{
  "d_mlp": 1024,
  "norm": "rmsnorm",
  "norm_place": "out",
  "norm_eps": 1e-05,
  "rope_fraction": 1.0,
  "qk_norm": true,
  "attn_scale": 0.177,
  "parallel_block": false,
  "weight_decay": 0.0,
  "schedule": "wsd",
  "decay_shape": "linear"
}
Each number is 50 + 10 x the weight over its row's rms, rounded and kept within 0 to 99. Layers, rows and columns count from 0. The size before them is the row's rms in percent of the matrix's.

# down: layer 2 MLP down (transposed), 1024x192, rms 0.0668, rows 607-630, columns 96-191
# gate: layer 2 MLP gate, 1024x192, rms 0.0666, rows 608-631, columns 96-191
# up: layer 2 MLP up, 1024x192, rms 0.067, rows 608-631, columns 96-191
down607 097:52 51 36 40 48 64 49 59 49 40 58 57 47 51 50 47 40 49 47 41 28 58 51 38 33 69 62 47 53 49 41 73 49 63 52 57 43 70 46 35 63 47 64 66 42 41 48 59 36 53 56 76 51 50 30 33 40 42 41 33 57 55 56 55 49 53 43 53 55 53 47 60 55 48 58 41 73 47 63 69 37 60 37 52 35 44 60 47 53 53 49 42 36 59 59 68
gate608 094:50 48 57 46 42 46 64 55 35 41 49 39 55 33 38 56 50 37 45 56 51 52 58 32 31 57 58 51 50 46 60 45 55 53 43 59 59 68 41 47 55 38 53 46 44 65 42 59 59 65 46 46 50 47 39 60 38 29 46 67 44 64 47 43 50 47 60 68 69 52 45 71 46 44 42 40 59 49 43 17 50 40 53 32 72 55 49 54 45 47 57 50 45 37 54 39
up608 089:51 44 49 55 50 40 70 61 39 44 44 40 56 41 47 52 44 38 51 49 58 56 51 27 35 57 60 58 51 51 64 55 51 48 51 61 54 61 43 48 51 35 50 44 41 66 38 65 66 60 46 48 45 53 45 68 43 24 45 66 53 60 46 40 47 37 56 68 67 56 55 50 55 48 51 46 57 44 50 32 55 41 40 34 66 59 58 58 51 54 60 47 34 31 44 38
down608 086:56 61 35 38 47 52 47 52 48 79 38 50 43 54 31 41 47 44 61 56 50 50 47 47 58 40 57 59 36 43 38 46 57 55 64 60 56 22 50 66 59 46 38 44 54 45 51 52 53 42 56 64 65 55 50 41 62 71 36 39 50 51 47 40 50 40 27 39 56 58 51 24 43 45 62 53 41 52 64 66 50 51 44 73 44 48 44 28 65 57 46 53 53 40 49 69
gate609 086:40 45 45 51 45 45 61 56 60 60 43 55 56 64 45 55 38 50 57 56 68 55 67 59 49 37 57 50 57 62 58 32 55 61 44 69 44 47 32 48 38 53 43 73 41 38 43 48 69 42 56 54 21 62 52 53 49 48 60 63 74 46 55 57 39 52 43 52 36 65 49 57 56 57 53 46 57 63 34 50 43 53 37 54 46 53 71 45 46 47 43 36 34 59 60 52
up609 094:63 57 68 65 60 40 50 63 36 52 39 61 52 48 68 43 38 50 39 58 36 45 36 60 58 46 46 56 49 39 42 58 42 52 50 48 63 68 69 37 65 48 49 30 50 49 49 49 45 43 63 53 74 45 55 51 54 46 39 56 40 39 42 36 51 39 42 50 67 30 48 61 34 41 45 44 61 61 71 59 48 42 58 52 61 52 30 52 44 44 46 49 58 50 48 56
down609 096:60 36 60 38 45 57 60 59 52 51 45 59 25 38 53 51 51 50 54 63 26 43 36 51 48 46 49 39 43 41 41 38 58 37 59 47 39 58 66 45 55 46 46 39 57 42 50 45 48 58 52 60 55 46 46 60 60 45 61 51 50 43 53 42 43 43 57 37 49 32 41 44 54 37 56 42 64 41 58 49 59 61 64 50 56 47 55 51 61 49 65 56 50 36 40 50
gate610 096:60 43 52 53 58 46 45 50 53 27 49 52 58 40 29 58 52 43 55 63 51 54 45 56 51 57 57 48 58 35 64 65 37 46 51 56 43 35 66 57 46 40 57 50 54 60 43 38 51 37 40 48 53 66 81 37 59 19 52 47 56 31 36 32 68 41 54 64 48 49 70 39 50 60 61 40 49 38 47 45 40 38 47 45 64 52 49 50 42 48 52 64 38 53 69 50
up610 093:55 27 61 66 49 51 54 63 44 58 43 57 63 46 63 37 55 30 30 52 42 47 36 47 52 45 66 46 60 38 62 55 37 48 46 56 57 36 64 51 45 45 63 49 46 55 47 49 43 62 35 61 49 45 67 50 51 41 59 50 51 48 44 43 68 44 55 49 48 41 54 53 57 40 57 44 55 40 47 47 56 59 42 41 76 62 57 41 52 38 56 62 44 64 66 53
down610 096:40 51 67 36 48 62 39 43 52 29 51 61 54 46 48 28 53 51 47 39 44 59 47 51 51 49 33 43 32 43 60 52 66 32 37 55 52 46 73 74 44 48 53 49 47 47 48 47 52 52 41 60 39 26 39 51 60 55 62 62 43 51 70 60 47 59 58 46 35 49 69 61 49 57 57 38 53 49 44 51 34 56 61 40 50 35 59 61 54 51 59 51 47 67 49 61
gate611 089:68 51 43 30 40 64 51 46 60 57 42 49 47 70 47 56 67 42 53 47 42 38 54 43 45 54 54 57 46 46 44 46 50 60 47 67 56 45 56 49 62 48 45 56 40 51 58 38 54 62 34 51 49 55 51 49 36 66 39 43 39 34 52 28 59 37 40 34 52 57 60 56 51 49 47 28 40 28 32 50 60 23 42 43 53 49 62 64 34 62 53 60 39 51 48 45
up611 087:64 46 41 44 23 64 48 52 53 56 61 51 57 54 55 63 50 52 48 49 47 53 46 50 52 43 52 54 62 34 44 45 56 46 62 52 57 42 56 53 55 39 53 43 59 71 71 47 58 57 42 62 59 48 43 54 39 49 47 45 51 40 56 39 66 27 42 62 51 66 57 52 45 49 26 56 49 51 38 46 70 39 43 38 49 52 43 75 52 65 68 54 42 53 48 38
down611 095:40 53 68 55 72 59 59 50 37 67 61 74 38 59 52 51 53 49 50 47 43 48 54 51 60 41 39 51 47 40 37 23 59 41 33 42 53 54 49 45 59 40 59 44 45 42 57 45 52 63 46 61 54 49 59 42 52 49 50 59 51 50 50 31 52 51 58 46 60 52 54 42 26 51 41 57 43 62 50 39 58 54 37 43 51 40 38 52 55 47 58 52 49 54 45 41
gate612 107:44 47 61 55 63 44 42 67 68 49 46 53 54 55 55 69 45 40 50 32 58 69 58 40 62 58 57 64 76 50 72 46 34 47 38 51 50 51 48 52 55 62 47 47 58 56 55 52 55 37 45 65 60 38 43 47 44 43 39 54 45 49 35 52 61 44 54 49 66 34 47 53 58 76 45 55 61 43 63 58 38 63 56 53 56 44 68 60 59 46 55 43 45 38 57 40
up612 102:63 35 42 52 65 45 52 57 52 58 37 41 61 46 33 60 53 39 58 61 51 34 44 46 55 49 50 50 48 49 58 40 62 52 45 58 69 53 57 50 53 57 46 32 44 58 43 65 54 53 56 36 41 49 57 41 41 46 37 67 53 51 59 67 73 61 38 41 41 54 64 71 46 64 26 55 40 43 52 44 41 75 29 54 73 44 51 46 58 63 53 47 48 44 40 35
down612 102:56 41 51 40 32 45 65 63 40 45 39 57 37 61 43 54 51 53 44 42 39 62 50 52 61 40 49 41 53 58 69 36 61 40 52 53 60 37 62 66 40 53 68 63 54 64 41 57 50 37 36 51 38 43 29 47 49 52 50 55 53 41 57 67 34 56 43 45 59 40 42 64 38 50 65 41 46 57 72 58 59 57 52 38 47 48 47 51 60 45 45 43 60 54 58 22
gate613 112:63 58 43 53 41 63 55 50 41 43 39 58 14 30 58 37 72 31 41 54 54 43 47 49 29 72 63 35 44 56 37 58 44 67 45 40 49 63 62 58 37 57 62 40 41 53 46 51 59 57 30 36 47 48 48 45 53 49 62 33 51 61 38 67 43 71 41 31 48 55 41 35 45 59 47 56 56 39 45 36 55 41 47 51 56 53 51 53 44 46 57 54 56 50 36 26
up613 106:47 57 54 47 46 35 36 56 56 56 48 75 53 42 60 53 41 49 43 41 55 48 52 36 56 47 73 46 33 39 51 48 53 41 42 63 53 58 51 35 50 72 37 49 42 49 69 37 66 60 48 54 66 52 52 43 39 50 55 44 60 47 53 69 53 43 49 54 57 47 54 53 56 54 65 44 44 61 48 58 47 48 49 56 59 46 50 56 45 54 60 36 53 49 53 45
down613 104:44 46 52 56 50 34 51 44 52 67 67 61 41 44 40 62 50 55 35 49 63 51 55 33 45 46 78 61 39 41 45 55 72 44 65 58 56 46 24 38 73 58 55 44 53 63 57 55 59 61 59 62 63 40 46 49 37 62 54 52 51 59 50 52 60 34 51 62 48 46 26 33 65 50 54 49 69 47 55 58 60 51 48 59 39 50 52 59 64 49 64 59 60 56 31 54
gate614 119:47 50 43 59 59 37 60 64 46 72 43 55 85 57 36 37 67 40 59 53 44 50 42 34 45 40 44 44 46 48 45 58 61 52 62 59 56 58 48 44 39 40 64 47 35 88 66 54 55 58 49 42 52 59 48 41 64 56 34 54 42 72 37 56 35 66 57 40 50 57 33 47 48 52 61 51 42 48 59 48 60 46 52 40 49 40 53 48 47 44 42 45 53 54 44 49
up614 103:56 48 43 46 56 42 66 76 50 74 59 56 76 57 48 39 61 46 57 48 54 43 35 42 51 52 53 46 47 49 47 58 58 55 67 49 70 49 54 51 43 53 47 50 45 79 57 63 58 50 62 39 57 52 59 34 63 69 42 58 53 59 38 47 45 47 53 38 45 52 32 41 46 42 63 41 48 58 66 60 53 54 42 54 55 49 52 44 51 59 46 50 48 52 41 57
down614 093:44 61 43 62 65 42 52 61 41 62 72 54 95 50 50 45 53 41 62 50 46 44 40 47 46 48 57 32 58 45 48 57 53 49 54 55 58 59 39 57 41 45 47 50 61 61 48 44 37 47 54 58 63 76 50 59 62 36 38 54 40 60 39 54 35 62 47 49 52 55 49 51 43 38 59 35 55 59 51 49 48 36 45 30 62 41 34 33 48 59 50 55 60 37 61 36
gate615 112:47 52 40 53 60 42 45 57 60 43 50 63 60 43 47 45 51 79 36 49 56 41 41 53 48 53 57 72 58 66 61 49 62 68 57 32 65 30 39 43 57 55 47 45 64 54 31 63 53 21 38 38 53 44 40 28 61 44 35 46 35 64 55 33 58 54 42 52 48 55 54 54 33 54 47 51 55 40 40 43 38 43 37 73 56 64 40 51 51 43 52 47 53 51 54 41
up615 105:43 44 44 47 79 45 42 46 50 45 41 46 43 42 66 36 40 34 53 52 52 56 39 50 51 53 53 63 52 56 47 52 48 52 43 44 42 61 76 54 51 57 41 35 37 33 41 44 40 51 67 47 58 70 59 35 54 40 48 54 62 45 43 45 33 68 60 44 47 39 48 55 50 38 60 55 42 60 45 50 47 48 39 52 42 53 67 50 72 47 61 59 58 63 68 53
down615 106:58 48 50 55 53 65 50 48 53 56 52 43 37 71 52 30 55 56 57 60 49 60 64 58 43 36 56 53 60 44 40 58 49 45 34 67 40 54 45 52 50 65 35 39 53 46 31 40 44 42 58 51 54 53 53 76 33 54 57 44 36 52 32 62 35 64 56 42 43 53 52 53 57 34 51 36 51 60 52 36 57 58 37 46 47 57 61 40 63 49 56 44 50 36 50 64
gate616 101:49 46 56 59 54 56 60 36 55 60 32 62 48 35 49 40 57 43 49 58 39 39 54 48 49 63 50 39 48 47 42 13 46 44 45 37 66 42 35 57 48 46 41 61 60 54 52 54 31 52 45 55 29 52 49 66 50 45 40 67 52 44 50 45 52 56 51 42 43 41 43 60 41 36 48 57 48 46 43 48 48 48 66 34 48 61 58 40 41 47 27 53 44 51 41 52
up616 093:58 55 51 37 51 38 53 56 41 34 50 50 59 54 38 75 62 58 60 34 50 71 49 54 48 52 48 37 63 44 33 62 38 58 54 48 68 60 58 40 57 44 45 55 37 45 47 32 61 60 49 43 78 59 47 47 34 45 51 60 65 53 40 57 46 55 59 54 63 67 51 62 54 41 53 41 50 39 61 53 43 41 51 38 38 57 31 62 47 50 53 43 45 61 74 48
down616 098:51 50 36 55 44 68 53 61 58 62 46 59 48 28 55 48 48 57 38 52 47 49 39 66 57 47 38 39 42 48 58 24 56 43 58 46 63 41 53 58 45 32 48 51 62 62 46 66 50 58 63 64 44 50 51 56 35 48 44 42 42 49 62 36 47 48 57 48 48 47 56 50 56 65 46 60 29 48 45 53 57 61 47 58 51 52 54 54 45 42 42 42 63 64 58 63
gate617 089:46 41 58 63 43 59 36 59 53 50 57 56 50 46 52 48 30 39 53 57 33 52 56 51 52 44 63 44 70 63 45 54 49 31 55 49 49 52 34 49 47 41 40 73 54 53 44 41 42 62 71 54 27 37 55 51 35 54 54 58 39 47 39 67 47 47 60 49 48 51 45 45 40 54 28 58 40 61 54 42 48 72 55 53 56 49 51 62 44 41 64 45 49 59 56 43
up617 090:71 55 46 57 55 48 56 60 55 52 32 47 34 45 62 50 49 43 48 35 57 64 40 44 48 51 58 49 39 53 60 40 56 60 40 52 62 38 63 44 57 59 48 46 51 62 35 50 47 34 27 49 53 56 52 47 52 35 59 57 53 58 54 48 65 51 44 54 38 59 67 40 51 69 58 41 53 54 55 45 51 53 46 64 46 43 56 45 63 49 37 55 38 43 48 23
down617 080:36 51 68 65 57 51 54 59 50 39 63 69 55 42 38 56 50 57 50 44 46 66 45 55 77 59 45 44 55 67 46 43 40 44 54 44 61 49 38 43 45 45 61 72 61 33 57 43 50 59 71 43 33 49 53 46 56 36 66 58 50 49 40 53 25 45 57 59 70 68 52 53 56 52 37 51 43 46 44 51 37 52 48 50 48 60 54 62 40 54 54 43 52 47 34 63
gate618 087:57 60 52 49 44 47 44 52 49 56 31 48 51 37 44 48 56 53 50 77 56 56 43 36 70 50 36 38 62 42 59 62 49 69 59 56 57 46 36 51 62 43 51 48 44 49 66 58 48 33 56 47 34 42 54 54 59 60 42 47 78 67 35 63 57 35 49 48 49 50 63 64 48 27 53 52 53 43 43 41 38 56 39 58 57 63 51 38 72 39 62 71 54 46 45 37
up618 083:49 42 58 44 48 56 58 45 60 43 47 46 55 46 60 44 58 49 44 39 48 48 65 46 21 55 66 45 36 53 50 23 34 46 33 45 57 44 57 33 44 53 62 38 50 58 35 64 60 59 51 64 71 43 42 58 33 64 51 61 38 31 53 41 60 54 59 46 45 51 51 35 46 42 38 51 59 67 45 62 45 46 59 39 26 40 40 70 36 58 33 36 33 55 64 52
down618 090:38 40 51 53 31 44 62 72 56 48 49 38 50 44 44 46 67 43 59 50 56 51 61 50 37 53 48 39 43 34 30 46 61 53 51 55 35 43 58 50 49 40 37 31 61 38 53 50 46 65 31 35 38 51 50 42 46 58 41 77 57 42 52 49 61 50 48 51 35 45 51 64 49 61 29 52 58 59 61 52 49 58 50 41 50 63 56 51 60 50 53 53 37 46 43 37
gate619 110:41 46 62 42 60 64 41 41 55 60 59 66 37 44 62 43 40 38 61 50 42 42 63 60 64 47 62 41 48 59 63 61 51 33 57 45 42 40 50 40 65 73 47 39 59 55 48 54 61 49 44 43 49 51 55 52 53 47 49 56 29 40 58 55 48 46 42 56 54 48 54 36 65 72 40 63 23 35 54 63 38 41 27 50 57 65 54 47 64 51 39 51 55 49 40 46
up619 108:56 35 44 47 34 50 51 50 42 60 56 43 54 70 64 58 44 53 61 35 47 44 29 54 57 60 65 52 42 59 60 38 42 83 47 40 35 48 42 44 57 49 54 51 37 51 51 55 48 38 54 39 54 47 42 36 44 48 49 60 51 37 28 39 41 49 56 56 42 52 55 52 48 54 33 56 43 32 50 55 54 61 52 55 59 45 56 49 54 47 44 28 36 50 32 55
down619 107:66 57 55 47 42 51 56 45 36 46 37 44 49 58 61 60 35 46 40 47 50 57 65 58 52 55 37 47 63 34 60 51 30 67 30 45 46 65 32 39 61 54 55 58 43 58 43 57 54 47 53 44 39 39 39 34 50 38 55 39 55 44 58 49 42 54 59 52 62 43 33 59 45 33 62 43 50 45 56 46 42 58 29 64 56 46 43 62 51 50 40 64 55 53 53 47
gate620 108:31 61 21 60 55 45 29 47 61 55 66 61 36 37 32 46 52 52 60 47 52 47 49 61 47 47 49 34 34 46 64 48 50 44 36 47 59 46 63 63 57 68 50 45 52 73 56 55 40 44 57 61 68 60 58 36 36 48 58 62 39 40 52 61 60 57 34 62 41 52 29 55 49 56 49 49 33 50 69 43 54 49 57 62 46 56 38 57 45 49 58 44 39 63 49 34
up620 103:48 49 52 32 58 75 56 55 38 43 28 58 56 55 61 64 55 35 64 63 64 66 53 43 37 50 43 49 67 63 48 48 39 65 49 49 64 42 47 50 58 39 49 50 64 32 43 56 69 44 58 42 43 43 65 54 61 44 56 52 66 50 42 33 56 56 54 64 61 44 55 55 60 59 57 71 55 54 38 47 62 55 59 58 44 46 40 62 50 61 55 70 48 51 53 55
down620 091:44 44 44 49 62 45 51 56 48 59 51 55 44 44 56 51 31 63 60 50 47 49 58 51 56 58 53 47 49 35 62 36 44 45 52 50 55 43 46 56 42 61 49 57 48 71 52 50 60 51 59 55 55 46 59 29 46 57 59 59 45 51 57 66 60 56 45 48 46 61 42 51 49 57 44 29 39 57 60 43 53 48 44 64 52 52 40 48 57 48 52 41 55 64 57 31
gate621 117:58 53 45 44 59 68 45 48 39 38 37 41 43 50 38 39 48 49 47 49 41 52 36 50 40 34 61 64 58 28 68 49 45 56 40 44 45 61 39 38 52 34 49 59 43 48 46 40 36 56 35 34 56 52 69 50 35 48 39 56 28 51 58 58 49 48 47 71 47 45 41 59 48 63 47 57 56 40 31 47 68 45 50 44 42 44 56 39 47 53 47 60 55 39 42 32
up621 106:37 37 46 66 52 58 46 51 50 55 42 29 50 56 51 45 60 55 49 53 57 62 54 36 63 27 70 33 49 32 50 44 56 26 39 52 71 45 55 33 59 55 50 52 43 44 44 32 46 38 59 60 44 39 66 48 35 44 50 64 49 57 58 41 37 61 44 49 64 45 32 44 53 34 69 37 46 46 51 51 49 50 47 49 53 49 51 58 54 34 34 49 49 52 40 48
down621 114:49 52 47 65 39 46 52 48 52 49 38 29 50 53 40 51 69 45 65 65 56 51 65 48 41 52 43 53 56 46 56 52 55 49 58 52 65 50 44 53 59 59 65 34 63 58 42 50 40 42 64 46 65 27 58 45 43 34 51 60 43 36 51 49 66 35 46 42 36 38 46 36 51 42 23 53 24 45 44 44 67 46 59 52 46 38 58 66 63 42 53 68 45 56 44 67
gate622 105:56 50 58 38 43 38 40 55 42 65 61 38 59 57 57 54 49 38 58 56 37 52 43 57 44 57 62 57 43 51 43 65 44 28 59 46 33 69 40 50 35 54 52 41 42 62 51 42 39 42 51 61 61 65 72 47 42 46 48 54 60 47 38 65 57 55 50 62 58 56 48 40 41 62 39 28 37 37 51 31 61 48 41 40 48 32 64 56 42 51 46 43 53 54 58 39
up622 116:52 59 60 48 47 53 66 37 66 46 32 37 26 58 35 64 38 51 59 29 52 30 53 38 55 51 48 52 56 54 50 42 62 62 40 34 58 22 63 37 69 67 35 65 56 42 59 57 58 54 65 38 42 51 43 62 59 68 51 30 43 41 49 45 67 50 30 39 58 45 45 42 49 33 67 51 60 46 37 55 42 54 52 42 47 61 42 45 37 42 54 54 46 60 39 48
down622 080:49 48 45 47 47 45 49 27 55 33 64 53 31 54 52 34 47 37 49 68 27 53 63 64 55 45 46 42 35 56 42 56 47 30 52 44 50 57 54 44 52 47 56 47 65 44 49 44 34 41 44 68 46 40 49 62 40 39 49 64 50 51 40 62 62 44 57 54 46 66 56 66 60 58 45 61 45 45 46 46 43 53 46 35 58 48 47 81 50 40 53 45 62 62 55 42
gate623 090:55 51 59 61 46 42 53 51 54 60 70 31 54 37 48 48 41 50 60 54 52 52 50 59 42 47 31 51 53 43 36 54 40 35 65 51 52 55 40 60 42 53 38 48 61 47 42 67 52 36 36 45 34 44 59 28 62 38 37 46 61 63 55 55 52 50 55 50 48 71 58 56 50 40 44 54 42 46 60 58 60 36 39 52 48 40 51 48 47 43 57 38 56 63 45 52
up623 093:40 50 46 50 55 45 49 37 58 31 51 55 53 51 45 55 50 64 47 52 35 40 45 61 44 60 53 52 52 48 57 54 68 37 51 58 58 50 51 53 43 39 47 50 45 58 60 38 41 63 54 40 65 49 50 69 41 43 46 39 54 62 51 58 46 46 48 50 64 52 78 44 41 16 33 49 57 64 50 51 50 49 63 62 43 57 47 45 49 61 52 54 57 35 61 61
down623 092:57 54 51 34 49 54 36 36 41 49 48 59 49 38 39 34 48 44 41 52 55 65 28 50 64 58 52 49 49 52 59 53 38 44 53 37 44 46 39 55 52 41 63 62 41 60 60 63 53 52 48 52 63 50 39 53 43 54 35 54 56 50 43 38 66 42 44 52 28 51 57 40 66 59 35 58 62 45 47 64 37 40 43 56 52 57 48 53 38 53 54 55 51 47 65 44
gate624 104:52 37 49 61 43 55 53 67 50 26 38 68 60 46 50 61 45 55 44 38 41 45 43 41 23 59 38 60 63 41 42 41 53 55 46 56 45 50 42 52 22 44 39 41 62 29 35 62 59 40 53 58 72 50 57 52 65 40 40 48 36 39 55 50 44 41 60 56 53 61 50 59 46 39 47 40 68 61 62 60 41 36 35 40 52 51 38 60 74 50 46 62 55 32 39 46
up624 102:50 50 50 52 63 41 51 42 52 36 58 51 43 47 52 30 35 46 53 55 52 39 54 62 29 26 48 42 55 66 42 45 47 29 58 45 42 61 44 42 24 48 59 63 58 54 71 34 51 63 60 44 35 34 62 44 39 37 60 40 59 60 52 74 40 53 64 55 48 38 40 51 65 53 55 47 49 38 44 47 43 50 37 44 39 28 47 57 64 51 55 63 62 39 62 74
down624 107:46 52 40 34 54 55 53 47 35 50 47 50 43 58 42 44 42 65 57 49 47 39 55 47 43 40 74 42 42 57 46 38 45 41 59 19 41 72 51 61 51 59 46 65 40 40 47 49 61 46 33 56 50 44 43 42 66 45 51 42 56 49 46 38 28 56 64 53 32 54 57 54 69 51 33 56 36 29 43 68 41 64 62 52 44 58 36 34 50 55 55 57 62 53 59 76
gate625 095:55 54 39 59 47 48 53 40 64 49 50 47 61 48 51 71 42 57 35 46 42 59 35 45 59 42 51 38 42 44 41 31 37 56 28 41 57 39 41 54 46 53 50 49 53 40 49 60 37 50 45 44 65 49 49 39 61 38 53 69 63 52 46 44 53 45 55 55 55 54 49 57 42 61 40 59 57 51 66 44 47 46 51 44 37 38 56 53 46 51 58 39 34 47 46 69
up625 089:53 47 45 49 27 47 54 57 40 47 42 55 45 49 61 35 63 53 46 58 47 44 49 65 37 46 36 54 54 60 48 58 55 39 60 41 56 62 70 59 67 52 58 46 44 61 64 57 58 35 41 72 58 51 52 52 43 70 40 39 49 37 45 57 39 49 48 56 43 17 59 47 39 34 37 44 39 44 34 59 45 60 46 48 61 72 56 59 59 38 53 61 43 55 56 40
down625 096:51 33 47 47 36 56 48 51 36 39 48 35 55 50 47 27 62 45 24 44 50 43 81 47 39 44 49 55 42 48 50 59 46 49 27 48 56 54 52 42 64 36 42 47 58 51 69 62 46 46 54 60 56 37 49 59 42 54 65 42 59 44 60 53 51 56 51 36 56 59 42 53 55 48 36 45 57 58 42 54 50 40 47 42 31 51 63 57 41 43 50 54 32 33 45 48
gate626 101:49 40 64 48 52 56 42 41 48 33 15 48 55 40 48 47 41 35 51 55 64 50 48 37 46 57 25 46 43 50 42 36 49 51 37 57 50 45 47 54 46 47 42 43 60 50 40 60 51 57 46 51 61 47 32 65 47 52 56 48 63 54 40 45 44 48 64 47 59 39 66 57 48 56 46 43 46 62 40 44 58 52 39 69 76 39 49 55 52 40 48 54 45 43 58 52
up626 099:57 56 52 46 46 31 52 58 51 61 42 48 56 51 41 58 42 50 49 38 54 51 63 44 38 67 52 36 50 48 50 57 58 56 52 57 67 61 28 55 63 53 48 59 27 29 33 50 45 54 54 36 48 45 46 45 34 28 35 45 56 48 48 54 47 28 43 56 49 59 36 51 40 33 50 45 44 29 57 47 41 35 60 43 44 41 47 58 48 44 41 54 49 26 37 32
down626 106:42 61 34 52 55 36 34 41 64 54 40 30 29 42 67 53 50 56 59 56 60 64 62 63 52 55 44 58 48 50 46 51 49 46 49 64 53 58 57 37 50 60 52 54 48 43 21 47 48 39 50 48 60 43 43 61 32 50 56 55 56 53 50 34 41 41 36 41 52 62 36 43 30 27 46 34 37 49 54 33 41 61 58 49 44 51 35 55 50 53 43 64 48 25 62 37
gate627 097:40 58 66 52 48 56 56 54 58 52 56 51 52 38 57 67 59 47 47 42 57 51 53 60 53 43 46 54 43 36 67 51 38 71 48 59 46 42 47 49 58 61 58 54 44 55 42 48 54 29 44 54 35 53 65 57 59 30 45 38 62 57 45 64 72 55 54 56 56 46 42 47 41 43 44 64 53 70 60 50 58 53 55 54 46 34 57 70 54 60 45 63 62 32 43 40
up627 081:53 43 36 56 54 40 37 63 58 49 32 58 49 55 47 31 36 50 49 50 59 45 43 37 48 54 56 47 45 57 60 57 50 38 52 51 69 58 36 51 55 41 29 52 57 53 55 46 65 71 51 49 48 45 45 36 37 57 62 63 40 48 55 44 40 48 65 51 46 57 52 51 61 58 51 32 53 38 43 58 36 39 34 41 53 62 43 23 46 47 56 41 38 70 66 60
down627 091:46 63 65 43 48 48 48 53 47 51 51 52 58 35 52 66 68 41 39 49 51 48 32 38 58 50 44 44 39 41 73 38 44 64 40 58 57 45 65 57 42 48 44 51 54 49 56 52 43 28 50 56 55 48 55 46 68 25 35 43 62 53 48 52 66 44 48 43 64 60 49 45 45 59 42 56 54 72 57 58 43 33 54 44 39 36 65 63 57 32 44 54 50 47 59 36
gate628 096:63 62 54 34 54 51 64 55 39 55 68 35 44 53 58 52 48 44 48 61 50 39 38 46 64 65 61 43 70 50 57 60 57 36 51 69 40 52 67 42 44 51 44 39 51 38 43 56 36 61 50 44 63 50 55 61 45 69 66 44 53 49 45 55 52 52 38 52 50 70 55 35 36 41 40 50 34 53 61 58 50 51 68 50 61 66 56 73 78 50 56 49 51 36 54 50
up628 092:46 41 51 40 42 42 52 56 60 58 59 40 48 51 56 58 51 47 44 65 56 28 52 36 57 39 63 41 29 44 50 45 40 28 47 35 39 50 55 54 35 60 64 59 46 48 35 59 36 73 46 46 53 34 52 50 45 53 68 39 43 50 44 70 43 48 44 52 41 51 52 30 37 61 49 42 42 45 41 67 58 47 69 43 45 41 44 40 43 49 60 47 48 66 63 58
down628 098:43 60 28 36 47 40 55 41 47 38 29 59 50 49 65 44 59 45 50 42 66 53 72 54 59 45 42 46 50 56 60 42 62 40 52 41 68 56 52 49 70 39 65 51 49 42 48 51 52 70 54 59 67 66 66 47 61 47 51 31 49 64 44 45 43 62 53 56 55 45 54 55 41 52 44 52 65 29 45 53 31 55 32 62 46 53 50 56 45 50 50 54 61 36 58 56
gate629 112:42 55 38 57 56 60 50 49 53 62 46 64 59 48 52 53 52 59 59 42 59 52 49 30 68 49 57 49 73 59 33 45 44 47 40 61 35 41 70 36 33 46 61 48 46 49 47 58 74 57 43 64 49 48 55 37 44 52 47 51 60 62 56 23 57 51 48 50 50 53 61 65 55 64 36 42 53 54 47 53 59 54 32 35 62 39 38 45 37 44 41 43 58 52 61 45
up629 117:50 46 50 62 44 48 49 45 53 49 42 78 45 24 39 51 45 52 46 50 56 47 40 52 59 58 51 51 53 27 52 45 42 61 52 46 44 48 49 39 31 39 62 33 57 49 60 58 68 65 44 35 58 49 51 35 35 51 50 54 41 65 53 52 51 53 51 67 46 51 56 62 36 56 52 38 54 40 55 71 58 41 31 61 61 48 34 47 62 43 53 42 58 56 44 43
down629 113:41 36 44 57 35 43 67 42 52 46 39 56 38 41 60 48 62 49 47 49 50 36 61 41 53 43 56 56 43 45 60 57 43 46 58 58 51 41 70 35 38 28 38 35 49 52 41 38 62 69 49 71 54 56 59 54 30 53 54 54 46 53 52 47 50 44 41 45 22 39 59 47 53 55 40 49 58 50 49 69 55 44 30 39 46 43 48 51 56 57 37 34 60 52 53 35
gate630 099:60 47 45 36 52 32 61 71 50 57 67 28 39 67 33 53 72 48 57 43 58 55 45 42 54 41 51 42 55 57 31 70 50 51 57 48 49 48 36 40 58 60 63 45 34 59 44 48 45 36 40 28 32 53 57 51 46 53 37 49 44 56 55 47 46 42 59 55 52 56 49 38 58 67 49 51 32 51 57 48 58 50 46 56 47 52 51 56 46 52 50 55 36 51 44 50
up630 103:51 53 56 50 42 47 37 47 54 36 58 51 46 54 67 47 56 62 53 41 57 46 39 51 60 67 56 54 41 49 58 49 46 53 44 54 50 59 56 37 53 53 62 51 48 78 52 46 47 52 65 54 44 40 37 42 59 81 34 51 59 56 48 49 37 69 43 47 66 44 43 64 63 33 52 42 54 37 45 31 52 60 53 59 55 56 53 52 37 40 50 47 38 48 45 67
down630 096:43 41 69 55 54 45 57 46 55 55 39 56 44 52 52 53 49 57 58 49 53 67 43 69 44 40 54 46 48 31 56 43 61 37 50 45 74 61 49 49 66 58 53 46 33 54 70 45 53 42 53 61 44 47 44 48 56 48 33 47 51 53 56 64 55 64 47 41 54 53 26 37 31 37 61 38 47 28 59 42 52 55 61 50 50 50 50 26 48 49 46 65 46 49 63 35
gate631 095:41 44 50 50 60 38 37 47 48 54 69 44 49 53 66 64 40 54 48 64 52 49 53 59 64 53 78 53 43 63 39 38 43 60 51 54 65 50 37 53 46 55 60 56 50 49 43 63 51 61 37 47 46 23 58 48 41 56 52 44 53 49 53 66 62 53 51 43 48 55 51 59 49 56 46 47 33 52 70 38 52 32 45 54 44 46 55 54 34 49 46 37 43 39 31 55
up631 098:67 67 70 45 41 56 41 52 51 56 59 50 49 52 65 39 45 51 39 53 51 58 36 53 57 48 63 50 56 50 45 47 44 56 46 59 61 66 42 35 61 42 53 52 49 44 26 63 56 53 73 48 57 47 41 54 47 47 55 60 48 42 61 52 49 47 59 42 63 34 60 50 36 68 57 43 40 49 65 31 46 62 53 64 43 33 51 56 53 62 39 65 51 43 56 41